config.yaml
head_dim: 32
vocab_size: 1024
norm: "rmsnorm"
norm_eps: 1e-05
positions: "rope"
rope_theta: 10000.0
qk_norm: true
init_std_qkv: 0.067
init_std_o: 0.0106
init_std_up: 0.067
init_std_down: 0.0075
beta1: 0.9
decay_shape: "sqrt"
Each number is 500 + 40 x the weight over its row's rms, rounded and kept within 0 to 999. Layers, rows and columns count from 0. Numbers have three digits each. The size before them is the row's rms in percent of the matrix's.

# down: layer 2 MLP down (transposed), 256x96, rms 0.124, rows 141-209, columns 0-95
# up: layer 2 MLP up, 256x96, rms 0.114, rows 142-210, columns 0-95
down141 091:564496484450470419548505470534458477486496432478557520514464531494538480502510462482569585481470514449480569553521503501487509453538489509415562515510529403443525486538493532476515561518524421522535559560483461506492511537523485520434557558507523495465578477482518532479402523491473526451
up142 105:472486550507512487527540453537503463558499584521434452512528501517504521513476426472511530460433452531422487514480461544494523429608480462493510520555513529524541558479476523538538509564460440493542532504551529574523538546501552540491572500508504454577487538533518512513546552487423514435
down142 113:517486485439489514507528505546516486514487491475499567555480477512489537506489438412503517500496487525501394494546464547490562540545533499471483484514520456455494542499491449513431532446492534466540492461527477441464503520446367501455557518479513518528509568522475425605487452588546471531
up143 097:513513513554571488507519520507460505433571495473484485499587483500534491466562505449548473564419462518404449465490491443538431501517497533459563519498485474474549480473571520540458496432445489541451508535446446488489543515519493550558493586453483470547526512477503508455510534453437545458
down143 103:498445469457510489480531523476537508539516519518410478438483473417492583532503509483575498502534515429514466525560502508423457482481479470537451495439513570481521563529526512452473516542483538543579524581471551541464529507494491530533501603520479434524483526447485573447481506522537444475
up144 099:527537511519433508531502555529477461481470534514513530566490496475528591413458411498480488507486525411469487487482486531557481496498482484595462451514491564510515460474533529447523530494467483525559533507510550538523495488477598493451502485511479501476428529605476607529447532533496489544
down144 095:511452499497530547446462541582551462546459466478517518424504525512478565452534482536502473544477568481472498459453456483556505501544578530533402449493418499516487575443467437494500524515536558463564466479425530536441512459492581511505471538576490516525455503509529495480478532516479502486
up145 100:497492549511512518468535530458440452476508582512586417521479487488438440467477496537578509577527506490488415541464438546527496473541500493495484499522513472531501506476537532459463523489516479566562489464565418479468496478545528461532581540450551502493478511572422517480484581518519458470
down145 098:586500512536514455479531602487505478479456499507501533576481501459526499427452458492511474528493549491540490504423426537469488507432432450476477487535506477500539536575466524474539520491579522582560543564472459524415503468491487486440486468470442468523517526480469448522534488435549513450
up146 099:513482518576448527515550532529523483492584511400488509498478537486543514487516425460505546444529537455516514465500442469499528475525545536525524452507528443522492526436589416507460491560518452545507557558521517482423530511442583514555485462459459494465471503523441513474502553476430531468
down146 102:441471478526487463451448531539506537500527472469507466581528519471479526568493469470519529457519448452469451532520467451516521411445513480515448493435462544552435504494477493472491578480513547452521479476520528523477516497561624500505544515504381455525543408537453479481493506467523493480
up147 115:551470540465524535519528504456514475537509499534564498475510482515582571446532498479518474544514506550512490477461429489498561563574402492517503502506500582495539482530491508529552487526479428453507595533557502515454512540519511482541582596516467466546505490534424529441508495470442552482
down147 114:423455564464464423577546390477425510523469494576560508510494531499531523484500515507561554514498532506510488497486425499515527536535501500524560468520483490468466561514520457549514474552498497427493478463482575501503489554481430502530378538556528476485474491489551480500519487514525426478
up148 099:501550548483480495528531534502508482495585502452525535556450492532506474516539510470543375515463529504499508538515497527518522477528481492478473510448432549525515484561484564506541516583514447560562532439485498570502567539501563540569557532488490496477517512504569408512481550401473517498
down148 094:435463508432511556508447492521488518484459514509551590454507556491485483559453468456493497530465452527455498423543574513433454465465494515563550529449586440487456540508470501478542512498546448537475488499401519532494475481480469509465539489446499550459534494507524532573514446493508519593
up149 101:496492582513469483491530486486507522525551512441506496533545579480508485485485466542520483484555490533467521547538482467504496538505465441537469451522499594540576545402585485577558491572481420455513524505509482467465520566522490527523558463469534502494543503532507507495455537490396567451
down149 102:542456619468499474477468483493546477501535552474545451523514490501490534508552484454466476432518502492459503482507548487479543526513457548502481519420432500547512580484568442554502558574455498517520451502454523507531536475543492487509517589463456551442478454450528454432495515459439566537
up150 095:491515563572466429521522491522511450511488480579501481505560526510449494455493471573469448562511552469459466555545495582448490480555452575504520464491507438490496404429492570523488460483521501501527580470478482531466537499522535524449461491452470551496442494594549546479483522500502517504
down150 090:450561484475542483482512499499514480453526508508496454594492521488521445471524455501483531540536451492449447498445478527449520541493550560441523505481460487516429495485465448565513498498452518423466505545409520599540497504543465550475514457428469533449471487482434579489423573482511501527
up151 095:544552563462450425489532489558536525480528551577492527486457497498434555483514487501543484520508490470532443528507467537496528448560482468481609454472442509524543543513612401514437534526466488509465474470496512487514550543514535416510492472459477471520561518525469499448559517476540485470
down151 090:430525478474451508483524446544530452478461481465538531468486559541459503482490529458550572496534489514632482472466476471521488558370545462496479517468473575500504504474526510496507580493500530544516544499507535493552496535411526524502472459483503533562485478537482507513535587496423473449
up152 103:526591585496528498536525531463479425536500471489523498463473557488512603512490515475447529504526555474502428448470496512524501491521568588477496499535476462515523506484462513504486536536484535554483553497500497506559488546492499476556472577422439429525560409461418509469503449456507533486
down152 108:518489548452441470457570471487473526461477480423479540411524530466503408550488485497490458457451502485505469546514481535557428465439497489460486422551564507533540548486530467485488460474516477477443485443452481497515461494514501602473520491511473470498545513545507449544488527501432612526
up153 108:497532530514517501515593519500585466507429522538454520481514540620453485503431518494497429545488457546531481559517508534504495433508445527542571480533466552481595541539474510523477520523525484453485545522548484579504461482470547511559480519466487479470547475507425500495495515426512449448
down153 099:539557477521565522511481500532474540543478445546536497478501506474504532423500479574453523442571502516490507491465441475522443526583491508522471538569454484557456538463592493527522498493442484389502524488501522511418506567543488492460478467466538499497452456500571598526525472506473471462
up154 102:443545545522468547430562541464511538478486485489538478546510500557495536452453440564550509507534491529493506528551431537532451500553500433535535487508473437487510512484502513512501449519536469446457553488626434527474475476526533390528470552463504474502558485585492567463502475486486511511
down154 101:520480541471545500469538518546455596438515549460465523549524467572567479517439486514513511509573440515501529504532473404460519458476492462532503526439526434547452514509535570533520440502581490499499478512499509456522489456515477543531605549462546505498494495535533493474466480505578540426
up155 103:526520503493491440446486504478525450458560514492452520480536443510465486511469475473521513495503560500471498512498573506488514437545453470595584419509449524491541466526456496457434463562445478512483545459499398537498540501498489426488510587460473494449549499534514491419483471407510462470
down155 114:509553457489515450454535503529520434454461513506489542464491453501525492420493534434495500524519498529534457474515483449487531501499504512544446466434477437534469468546464455452544515448554558481555549419552471544549515476407462461478498461430456538469480516523530424497516419464583463494
up156 109:503499558508553455536511445496456427562493450479453476529471519527502486496442511524508470542474547505506492536415459467562635485492481534516498520570407513462577489448505453530483491521474521528536518551506454437482447542537484501541527566465528542550506502525496514570471566480450467477
down156 099:439463488440436490483472528373472483506518500467488512502500462447505507570509546505463480487491536537506462532470530476538470522503524537486474523483495509499458423562398480497523530462567519550491572510416498510461466513475456584433434464566493484546468566516432522514537481526470440513
up157 083:556526570528458506489483504470468539539488520526524481511492553564484525432515477519513554536566504419516509461522421537545529504489495402510491503471434531602496550481520499508453493525502505523475482526618435428507484489446517508498571511464495488511506459470547537443446514473574574511
down157 079:529449517492458510466519439495536535503496468521533455462525543436464542485571508514445515487498449491555495478536517504496497431502573523515526553432451557524506515517469534525474500501530504582523599513556416502510536469454482517515395497501486453534413446479509402498440517482520550445
up158 101:471500551501460474466560502488410441487483531428488466518534421504463481465502537512504466549514462479454494465514459496570471436465519494609471498481466534564485472492487557504574507438496487443555558510488492486524580523551501509494569466429480520510502435515539493498388487449479478475
down158 102:459513492593506535478449529509488510467562474509509470486583512400539497530476471531492531490486541441508489517562545458414495530503504486495488476401503474472497490543568571474544466446528590451511522483504486431468477472495502486516451537485469569403548520427530519463446487537498466500
up159 102:488532531497497514458547473412429443506481504555499431527516471535529431498523513540527482539531531459445500584456522475469477473543411461484514474538470507520497430474458554494495543447520538509487493455580441566508540484445526476515440540388524484511541557545523534499543506522440542491
down159 091:505519431527488477477429519534467440460504513458438549466530480496520503491444469512474452511470475465523584563549415457587423505506490551516461483513473459545577473468440497523515495508516531504530543480507531591514503488488527514481570526484501562493513474494510365537541470453536512455
up160 106:552589507450469492490501481526463486478527564431453500523432512521535490528482392537473444470519500493494513515489489454566504497488465449508547433529559465595500506548546549549459499511427523486533472543497468596506515528422513417501472529449507461550514505493495443477530525549505531556
down160 091:510512426506490504512503505516511507476494446568546502499472461464518509427511518543513522473495456504594558495571526510521503551498491571557509539589559476522470548549535488501502444417505560473488474568507570540523588494560510551439549510572489518448499429489519506566492476529567491506
up161 106:486463529507467457516519551435567500415549543618512482507547453498495505476509468422548454552532452549492439480459512554485518444570557517538497421534480524486544511512584524464564489515479516488485502518496460449521509478442518437486513549537476518526495469500494467463496506395491533445
down161 096:444392559497501486508486462430511538423466545482550548504567454472531516527522552479525522474559459490555531495493526498481458581504510501469492578493487516454534483466529531484563467529529533509466465461554517486523494413474542519535450515497550513448466550464547456501582544564580531478
up162 104:541528556477490490531599474475532479524495490453513496506479509503449522505486461490516522499460475500477539508557460476536573514552423520548510407526486454598478486491502477537505489488496519511503512530459506499506463605552569546530612440496517478559565493563442572451550523454524489476
down162 097:472515536442478501466553517480466499447545453459543536467521478474498478484461500500528495465442416479540406488563530474587529477439510488474465461523534452616461492471535469525501504544507540521547546545521516491475488514487441539538493434501473477510540438505461515414490380524543479487
up163 093:596492542518487484479486539491500467468478557526437487512530520492534568466458500501566587507471572492470495505483460469525493500451402544535537469513477537531476476443468500591504384534540441491507468487462540531472434481499512451544459461528386456517484455541461483485500499523496525528
down163 087:472465455547553514455487489496555537460518458585510517516507475447575505545569448544481504550527487448572584487561514497471452514496462481568452539462532537445481480480538518477558487534538428529500424470454470500519460591512453517466462485543445517426521531476528502487495542498565478537
up164 091:475519558494456503455539544457413550527511520456483478536418488465550494426450447507480455530479468507495489526489495483506456498484489480515472474471497464543522547455427522539550468508457459430520491505590469514516484539557511475452496459500512523568534430584392504465403540469499486534
down164 089:522484497569536466443518479521471513489482518471517478477448574526525507532513462475564475510381484463498453521535544466469486497488493554594491468488442518484522469508496483560495436573507513491447540491619550518579486495529417542549476483501521462468473461515466555522455513482446471417
up165 102:485516505529484491507577504491409502455557616478500512533491461509472439489464524468549487560479558486412563499480529499514524465530439512449544418556485516522556519537556529489551546480429520511476588446513462487511504548433505463416526510483529540541487506503499451452559505510472508494
down165 109:505500500577503529494565507535449440469467508471459522499594466487495436469501407465433513524511542542457550486528534579522494454502495485461491514515514513485554547573532465531530497501494504516511488483495399527431530506473494506428454555525507543536508524444603458433487504547510562566
up166 091:488557531462465523507560431527524504535563527530468482442548459429518553500519453493428471525500521509500476550464524492539523469502472445508478496476461464544549443557520399517537502508504449523451502484499490599529497527529444480603521443459511454454524587549426499467541511452501502530
down166 084:502457472476563525502523493431521506513564455518505487527546402514473555452499486464446572557510531552504512512475465503459393527549491507536486503559572448482456473524462510437424448526462455464484577516527510487566483565491465572468586520480510540492496544488530470491492508525450534466
up167 089:502578533470547517599538521485480486421516469481507437508516537539581555536485483536538504547432499489494463562519504461558512456477425442571470504551445503607459478474442555558476454488500503439473460513500461493441521440507465496524461519472456458520503532570470486510526521488526487472
down167 084:497466507509560400544483488464511433473512512565453500510522525476541497509522549574487520530398527572513518517561463482535480466558515449430473413508598544500519497543576486555499482546468461481499528512515542546481535472527500528478433506466530556485516547457519470519513452450446440485
up168 106:479476529524514523528627503463512418444494439534445427467494453542546539536506484474559502533501499527518477507519519458519489557457529501457580515512484551546581460528472514484563466511533525509549524466504469554459461548468532445517488557453490476493469488524542421463477448417426483515
down168 112:536509483465442478437467452510486549523510474500556509571557508492539458522483537553487527473423493446503456593511507523456485454483460449498447469554467490503504587478502550535557464546508477547547432575519510454543502495537566436557508497418502529517527491496493549488514584539546559483
up169 100:512547488455483506536472503507495504522444483434507479489469554524442574510553508430492458497544538562465534477528459502505552563513479512529474489494405529519569506468564470506535500519435525484496533566527464498416470568587551482488528543499434453549481433529486512554576540495430465527
down169 104:471478567458486500563489541429508498454485459494530501385518511473508425614453505536533500534457572494503452483526556562495544454482528502515580508518485444474469506518482477516450469482572573505482466426482501563567486507515539573545487459481498487475514468489530516472537457528539440484
up170 094:451561479504536487546557479474545435497506515458537477480440547545559453484491466447530467587437567510471509520555462431566553452464494482535540450550527494488486459481508528488455536502560494496479465523479471425549524493466500460575470569474458519501494507554535464415499551420477480499
down170 080:552448505528540524518498446493472447523535559431516583515534461476509562453511510496506484447509493534536506463483485409484530503522539489503458439513536545511533494509580481430562428544485487485489505443534530519468547491526471504519490528553569559443461577462421554543532493561570460468
up171 091:557563498464484488494549437446466457510542454501474517527554556561490484411409462490545480438476536505486517505481534477561564530500520493555504489506467515532509461515493499444485553477524478497543529480533556474531583535475518548605531508474544519472487496502570503416476443421482518432
down171 087:498484399544520470469468444512461519540556499524446524488531516533572523460518465509477494427500548546439497478606474518587465537532522515525508533515489426485582480519431434440428482565498440575493467476508496449480527517506475507524535539483544510484437518542551501515523493466546509456
up172 095:556521525488501506501509468467460488475480489454510550557531524557566536432444507516556512559518523430454533545503515439505478433535462492584542413506537492473494589423596518494500470495479467535462496444583490489491492488467497491517540504471506513502593490543448510487532601528494523508
down172 091:529451470504477488495520467468537452510569477515415559541470508576525502464487483450529510507569505468511484560547528491459469447536449533535522483506569482580433530487570533481524457476525497537414438513560485579516449531474526448465544480461552435466538475583548489505499487493461450497
up173 102:503489488451423438531532502479421433500546468471472494495482534504502554526511470453513514562607568515489473529508514548455534495503495519491517519438441439494641531469489541438485516528486425508503566492467499508480559541516513446544494513442489549544531503551491425507493482526455481556
down173 110:526515530476457556487477482497481485534448513521448493516561481449461470517590456518453431494481551460475535490514504472521441603516515566452437499519500468508565524514482489529492580578491565448567452516468503527506510447436512508551589445494488502549449480493505569514494460535531447557
up174 111:529537499558457440553501501511476442506490478474442486465499537465509590516416491517470466533499535496520438565475504482511559437528427484551566543466506534519597458493481521483512547549430513468486545499503494598549519523475449498527523573457500531471531507588463542457543492510521480557
down174 109:451514452524461487457458519519536488534539516504495472514496439575556468479487566484411447542473514447577510524456426467497450560460434493528487459432548417564523557510512490480534542533471469463497460518574480498447555520464524456488593502503504495468507456445477514505532471479457454553
up175 101:492522547488504409531507547514510519556586533542473523515526444465523617451426506538481570504475534506479549492571469547515487558576474513487561465613481476499446441505496484451547473470523488493479511496548472559499483478528527475549515475540505488514499484532440521569526531474547514564
down175 104:476460493498515486449461525427541551531518503507495460484513529526465535519573536512475575523534497410500469479514515519456425487519535467484388508529505528411563478522428511512548428426484516515510437500534525407514420517555485476520541536539495478492456507584475504549451500534506516487
up176 094:476502575517511485502496486488507462523560521462418482496490420585469536524504483459504416494504509509484513478455454487493498502546466465530477527521435586532590489501538503540504484450401440577526580500497529475518487617530529504554544538509532488442544469504487502549471524505429511509
down176 095:501542542414459497520437556522531458555549513481440449436521518459503498562508530461500420480466431502440448507527554504574542475495531539585584464455514522453481448538491437532460469491502512495493483498526492490513536552551483485408491558510507539478499523548535474491535549482529428545
up177 106:465592550536500523523572434487479434527462535522569517504466437484474548505435523461490492539473558477453505472539485525508589457573521503536496469513549440530508493483534456538520592568549486495517513519498492476507484555507504537580558532456497460541564479501524481486550506409520562482
down177 099:490552495543433506539589568512468555513564529503461489494557475510447509518459492523504489531529449503491416517473477554515488509497458480494497478545483458577420445558484587441502545519493477496553500585532450453487463546544554497555511539492573466512522455493485469515586511445504522553
up178 109:526477582516521524501542581445489496438508539526461503492441383474504486512515441486555527520505470473460464542553512446546500507583510501495552497577446498531530501407509545533547456456457453480460516515525514470517507570518591542461492546481458529549493509503526512578447526482470503541
down178 115:503480515488582569479518521498526529539555483479501482504499559537470537499426517549510565496541535528526407509516485493528470531509526516471475414554553395543484536501494539422469473492434449521501556455475542455430557466515481457484546579571485515491520500490546436473475552491548459504
up179 096:520494521518464423505502456538522497518517541439514484546542553521491535506484476501490510486463496516456494548501456506533619474529438430425556504531468586470529522520522519516440535474460559524473542475514437570461595543511499501574473516446522426456546477506518530463489452466484580465
down179 094:597463528533496463471484467450472443517581516500490520538415517489510529466594497542519455487525431543479522486451483558499555495443493467518485473570464512509446560494585503491506529490460474481478442565567532516469477551521463487498501490482500501478484450540505603427448427510475489456
up180 099:548568499497510519487485464459480473576515576537441464525565474498555528549500482512456462481438523546419542486531480569511466490546504542499482464544442508547495444465554457529509491491540485475531469464560464548462513493516599517494458449481465486503557463570457508495487552506414545414
down180 099:505495486482575435471493485494574483540505498508453562525467453441448536495531485588473501473489485473454488445550408566558491468516593473550470472463552518502493507558467505536522500522524520570482520515531428457527463510533528568509415604514479485514501533508481514561463535553504522468
up181 108:554507505521544484497535470470560408449529552428540534473499498531488576470419483494498486441496493570419462518443447497422524500589412505542472474529449478472490539487491481429486556527467538509490571487568535501484491516490499477558558556435466525519524498484510491518464528481489533448
down181 121:499516466502453530536483476535529528507477449462551532485515473477511480455584446480519469573519570522540501426472501484458488447463460499553541496544556478517482631474537479504562462574469464470491464435486522451494504504489484452532484533495534531454483599485590495546541536473452452460
up182 115:499511540511439542548562503416442478498444459446475458517470514537519534498476485456519398528493515438488511508528479509505543499508476531520484473501428550541522422475480562467538484512495488464544589553531474541446535520537540476521494592452434544553453456541489584497566544508516512472
down182 111:474479511542461528528452511470507470463518440533529580535540455456541544520539503502529546494492491505541520548604552525499502503488577482521531469589442480538475535542494467493524487484524509461501514589545545492546579415521462558478511455594478520460508555491539427500486458544448500544
up183 092:530602500547549508522445401502465499515505498616530479474478549565500553491489465562519480500480534498536472561536449501567537499504477474556515529533538474530617452465462488507509495501522450532514527458454439428471452519501512499490463490507517464487567554533533562503425479521508514526
down183 091:394404519513430466545520494469526428486545497519504593494533518431445475428495486485459446517523561534567492473470548496487555480496532447469520498546481527479537484508598485504491477550542475476502482548460525514551521475511470539536502556533563543530466503447462514539472520467531475415
up184 091:529554551498416548468557543513452514554492485471456533543545523412493581471444447479482492458478472526477485455484465463550454539518430527598483456550531524495501532526528441509480484559461513561443484537489501483538502531415486471499563569486438528517525443510527519476522537480465556475
down184 090:410480439424473487511463428530487583488477449478552491465563462425533463508514527528469480476424527490551406495547524475427482513514546564465443470485557500496463455538550519491493440453480489538518493510491485417550493481515438530534488491516488447524478530445462484569548481472533524499
up185 092:440491492497530494475539460526474427497596497562598428462487461493448494435448507505492457561562575483532497558489474529550524472536594502502473459531513454509502470511554520498579472485475438483481536492471467442483493532484495486475536487472538505481477513533530449399528569433498526473
down185 093:482493463521492555467515509471528493461430567490471528558484448519442520548579429487481458472544471482529490528433552508526529482500481501522417512507528571480538425478514462564495462558478508503483490457483567514479409519481458503452455571520506477381500522478454468541536516513558522566
up186 102:492541496527453478548533517448456462496517507496441435516472518469457544501535463466501445512584547512410450480580461411568485523496449498529526516469444517549559471543478500500491452459437527431465558531508512517505481534518533427566546531485458523603463535518542541474458490489499513520
down186 095:480494525564490484473415492474405492476434475536462520501475473500548424433489486521525423489487475499521449478587575499505527488515528505509506493494458485588497522479502433520474532559546537462534600590496466489471516464501477552510484457526428531527457459434527481434448492488466527467
up187 093:557459521536510517514542505493505460481533492468553503492462535465486456523485486444532496486543478492443455547517519450480496424514530563509596506503560395444538553476566451475518464452445516483559482522567522441465425469523539495531498515503441524572524493461511525472452498442407511559
down187 096:442513483517506424468453531480504462498417439484530484435493508526524522464597573505447487574495527483544513415474573522479474441470496448449479498489493569475536509519418493496463578551532457461420461482435485528559506452502482536498436537497505476522462449505470531495485479510518459455
up188 098:497509477548516496530575445508525432477526484527469541492455580511475477509460435491498545469433553505464498490418555450565568494537505472489500466546494439525536482486504459460519508594552558512481496478520541480510556545547523489561578458469510464491501473512551452461507574446431572522
down188 092:511462424553459543513532443499518509492484459590506578548572462502564496523545551491591514508500503507509496522522474474524464460474481549505490474558531514515459451555488509396585456577503532552520465476449583474441445556539445461514506537511461511535470495554512516504513472463471494491
up189 093:567544523502493485539533510453473449497544508510496516571494510500447509500552462462478475540436464489419533440486432466563474487522494511522479461517506466455496473557549522536532521493452484470415575475573559414488473595492547520572507495518461459468497466494479568460447457521569459530
down189 096:566523469505503503480563540557463473504492431486475557460509531460526523399541519522504470518430457471454511499466492448567473490527528517500506448487485513509477503610581548365478535522466475466461511520463488511511454473508599511479497544479485541469420504438523483464448497492508534502
up190 090:508534558493487545527540476433516532492571532582533446474588479548477547456509464454498532516454522543420432464500538513494486480560481514495519470542530524561560548485505564516472508502482499463517500488478501495590485456569449426561556443482515458519525546527526480488509491432467592513
down190 090:502459518464528482504481535472554584473580561541501496477485483467507532533548567464521519542531474458519512545486455574491425584540484572444541518428458428487522435480500494476563518533429552525502459515484509491585504468511500483499595475512517555458516548540547434502499467528505519509
up191 097:530481523499495464533539487483494489533525514478534493488496492524506477472480487524545545502465635492488494521463532503439550434481499462507564502494441487501539524471547467540466488518541551450505498538479566554600508593488480503578560544404516560519588479581510516473565518478467458519
down191 096:507510473470516533519447485570549589436507529549536459545524503538553498546558512457449514520486484475563507552527440500501463564502515542466480521421471525464531416479488565561583513533552529441510517548493487541526535508442486514499542478525465503478485506536403463462547459540520582521
up192 100:589546537514551493547542452455516428564543499527482394443547512542469529452461484551473525498480516430496534482460494464524512464494442518504518499577402489491529526514501485585464540484440515481527530514508454562527538600496428489491472565526504497512457453479473501506500512470437486502
down192 105:516518465523441474485517450522387506514513396493463553420530450516514488480443467434495463494512483465495562517532457523541482495552510523511479429559516506504486471491539476445478434442471525488507501511535478528557483546444469569494530524483465512479512522550509439449427509604562558530
up193 093:523514502473483529530482441435491495442482498563473507421540513586483587524504503550533548504566492575444520484493508570452538491564451543497515537542452484562492544481503452564506508520499488483576578504496457492459444513512462478459515551511526429438497521499472573495445479424463532507
down193 098:436507505488522509476526472550465510461560435495524564496517549532460631471500576476478482519490513491490494445498513557503464521458558520535529503459513537470509465550477437499475501530522533556557370525451509506518516513481470537421502499497544491491485533461498543567560590541522558541
up194 100:520531495592511529509503516491587504441433513547412438535526519516529502482461502520483494567582524542482439524561523459448445454561490448522541507514492473544575484472475562484560459455481494496480536504459441481437472487437515486536479526493506475473463425532445501486413517444493470484
down194 101:487540457440483462464483544540511493491464452549427396548566497498514524544501571467482541549517482498558557501466395471439464492524503593552500502469495509436516525463524595524474525536442513531517458488561428471522486513486476492501514504453509508495463472478571575506522463502561498505
up195 098:485513518424476499524521541515564508493472509505467471488561527534544577506479511477522542481528539446461495452452457492533468554581500480570471549531487495527515581500520449542438473499489493495527562576511547505467475529440512562554526455507516382509513449453409505500536506451506585473
down195 086:448531467452533508508457525589499523464464431507532557485497512503513509549508520532517557470475441564481467507481505524511517483382534427489459505444524513508455498524580513518398465405480482521549495498502490481459468400576485483467505504497520493567544452480525471501560502440527477455
up196 097:576491508490520471522520506462483510571523518457572507514448525566524480519493532464435431514534522567501534492504479572569506540489515508546470504516430448502542464463516483457444461494497527516469559607521472504495531474395465434565524545442509497489533521478442507521454434466560552472
down196 102:471487511490529523507538460509503535458429495468534523476429488476484449530534405530516591534420457486468497456529544423524492469429536439479508577494528458458447555471498507490535550507511532454443456572480597458450547494512515509487430510534480489432532493478513537507483452485440491463
up197 090:551521571485492414525528573570493501463581511523587493491515489475487502463520398508529512591483559559510447482578521468508501510543443564474533522484515490527513459531478507542511505493556440486440464470485496459502522496493575520521550465464492419490525522523453489479486511434522485590
down197 089:437499499447449488488477495538529516503537456457491498463424462470546545392515539503420523540572436536463519513526535503504479566542504535451535461454537454474507461579529544456460479544479509507478459472503506497519516493460547578517554586511496465444477575454504436536485472549518446520
up198 100:571485461565431503487459493486449463436484586513475547493492555494435537499513460475494560483472514495430520484491537496540514497494524528487488495557468481504509603502517500505519531484561422508415474547537547499529511502430511459461526591519495458551482531487506456477408482387504497467
down198 095:435502466498560505443500512452486526491405539486511510539469557430466506507482565585466485530479411534535510451559515490486494503430497530455508448523513462487447487463504535508455489485535454504491498439541574473482523482528558447472585583555472522443481586532506507450513472449532502536
up199 093:503529529465487507567536438472476447485540583510443526455466524561475529549508543451518554473520542432499473502468447442528434440540520438483564489475491480486536525434502465522483461555477452563568576527506494572466566528478465512526466510476443485507515490525511529471452404469560503496
down199 099:487532511500481476550531519419492467524491449481510420507488482566530512512551569490442509473521408546493496507439547475447475468528436490463418503464511529486467503485528504479525507583486417494521412505562479463455498473497541507448554498384573530464527512470562491543531523518491519545
up200 110:536436575507481530520531515474451513551506452536541500520434498584472521472520500501539464608541540442497461549527485458542511534522452475454494451505493568485509503500485502556500476528492445478488490496498386521479479558500497419509500602445470551547510462523453499471524499445589496538
down200 109:510490554470536531467497460493515498519536435510474529511491549481464465555586559490499458492523466456469535541568380566552547575549606525434529553505468547473458540493481435493487499472490513525506470596499455514489457548492450504467466451524496511511453565526454500467513515496539469514
up201 100:517504542459434483549538517466490537465543485440563497553580526544512539483521404498466459537432492489447525509507505554528568552504415561490502513558498526539525485509570490510558532597478453451485488489500495553526516557535561469532574558543520474540504551493488474466527469445459505488
down201 102:522489508459530523518492470514456521428540506518557499448529443512565452540487522444403589471560506457521542481562559500551531515509483491539572536507464506508520540513465515485502507551489543457464562534400471523560611533521494558556449502509474431462495492461511484475471464475482547515
up202 091:428467547444473542488543565520454469492589524495530525564504482483464549507469501531477446469523522526519442550562476465528456505539489515505485548466470511463474458465507490502563460474507533507546512599512549435408501559431581509468506587440467443485487465521460503492477546465521487545
down202 096:450568472464469537428491495569496469528540469471498504476416521553488464482541488440389520528498448561559501540554463475459429512518454457506510501490562521532540475562460543504445486469548506537491503524525455526492466521500461505474473547470514404568508493540560496464401549497493503517
up203 105:496461568484497527552526585407500485450520504440507464520553524501476524541480489462453371550434575429471521449491533520503513482518402523521478441528479481553547474541491505437437504465483515551437554506518482522486531540513520470524531468518477515515511472509447532462483556478430493527
down203 093:401550464497414511502481485497467565438468470530490531469493498519460440451468568568453561446536464521464489570562486508479499459432447476537509479514516546493517499516497494411551467464476505463523518457542487421431506540469482471501491465481543457441463558517452491427497488467534560509
up204 092:558541566492500470487467544545522519518489474482482485430517457451519481520460501477506509496446510454447524481513447415518514426535482500442479474513420476540617510467519506478505524478454432476487497503514525522437444401449479513528485522506432482499504506513510483501365551498448529429
down204 090:482439493436564483501451498470495480476453485547528587506493506490477488523609507527525581457508505432543535438466500527468507454518475501464523521393549540487543588555465465472460489513512496516473551513489464521478523452527424495456411595475565549482501508491471519513518471514478531472
up205 101:543477511535476459525497475491443520460512451502525511464572448519539464441443525543471531533435492573505476511505432458537558512553430510524529452508489534525517576461521554570477517487508528481459498438544461525521523546447474498551531568505568519544439430507510461418461584546494531508
down205 098:513459510497486391512475455465427554507466396556445474485517535467485511566528535615530559435471524535497547574506557521507548525472496537467486559433479524464549496541492448489540507483573500490505476539500518510475499462518450515476509540550525519460454563460554526487530474515560495491
up206 092:568545518527484524520535498461487481492501594492555510568518541461449496485460496525590465549480417450491499453493435491495503485499500532442566423541499453563468479460566444543491511465474454466458458538577465519551490475527465456471513520536446466570447544545511485454540494460517461541
down206 090:505528458527494538493481450462474473449533498488466486535445508470540526552429508525479400557483375469517559464492435506462508525539512554488465523431497547557537428452440516461486482520486506482531515555469541455508436454475443517550503433524504502468477553504472442474516490478543451580
up207 105:491525531475512444577557520527491452604513535447497482502521480491511563563487493475456524487438452534476491556451470507570507481569446463552503483531509502512466486485507464551458556558467507501513554566477504467526567497541463486462510456502448435529487475598447509521533567409504517444
down207 108:497484564452485468546430459496510438515532423522501525545506515516430520484424466530442526479401531491480479460530406493464548546465465473526380469501536497513510528471530511485486564458442533466467547521491482463500473541514429531517561440496446473552490503471442534510467485557542484511
up208 089:456466496512531533463516509513527478513491495510465520437515491558501505485526514479529429523457515551520441529553488518494556456532473507439461561596448532534597591466579438479559453455456460489525524547573455524463491524555436507438549566497509518539498535515505546534441526518458489507
down208 092:493539508439503434555499514481505497471517482471474476481516530511545535482484497545483444441516492474530459501524492505535488499481568498469589561418548476549504405601467466448490505507544566526460495445470453470530524483521491511468496441504543524480472495535589475486649448514471478486
up209 084:500444497439444511589555543503440432530499550501524477513590475511435473455520526519570480501420477507524536447512434555546453492543402554457495526567433560535475530495519499545464504484464471487533518493550458441477516484510494539543477474520506562459454503502536537513471474540520543545
down209 076:508559475563538459454525404561514547503457484519418487499546475416541447514490435583419452495533499512487478556484533471502498463546503519542511480461505467483512408529561459506458521465527600486505461508443522457463474574532538496511581500468494528494490467534488521525542515465544487521
up210 100:494524562464503500551579491521473468488552459513459483535456493477432493521423476496463527482532493568496526496525455563514476379513524503527545496564488497572500495492526472530479541539431502427509532563481426484489489537443534428544508477476546490455487422489524479445472570453493423482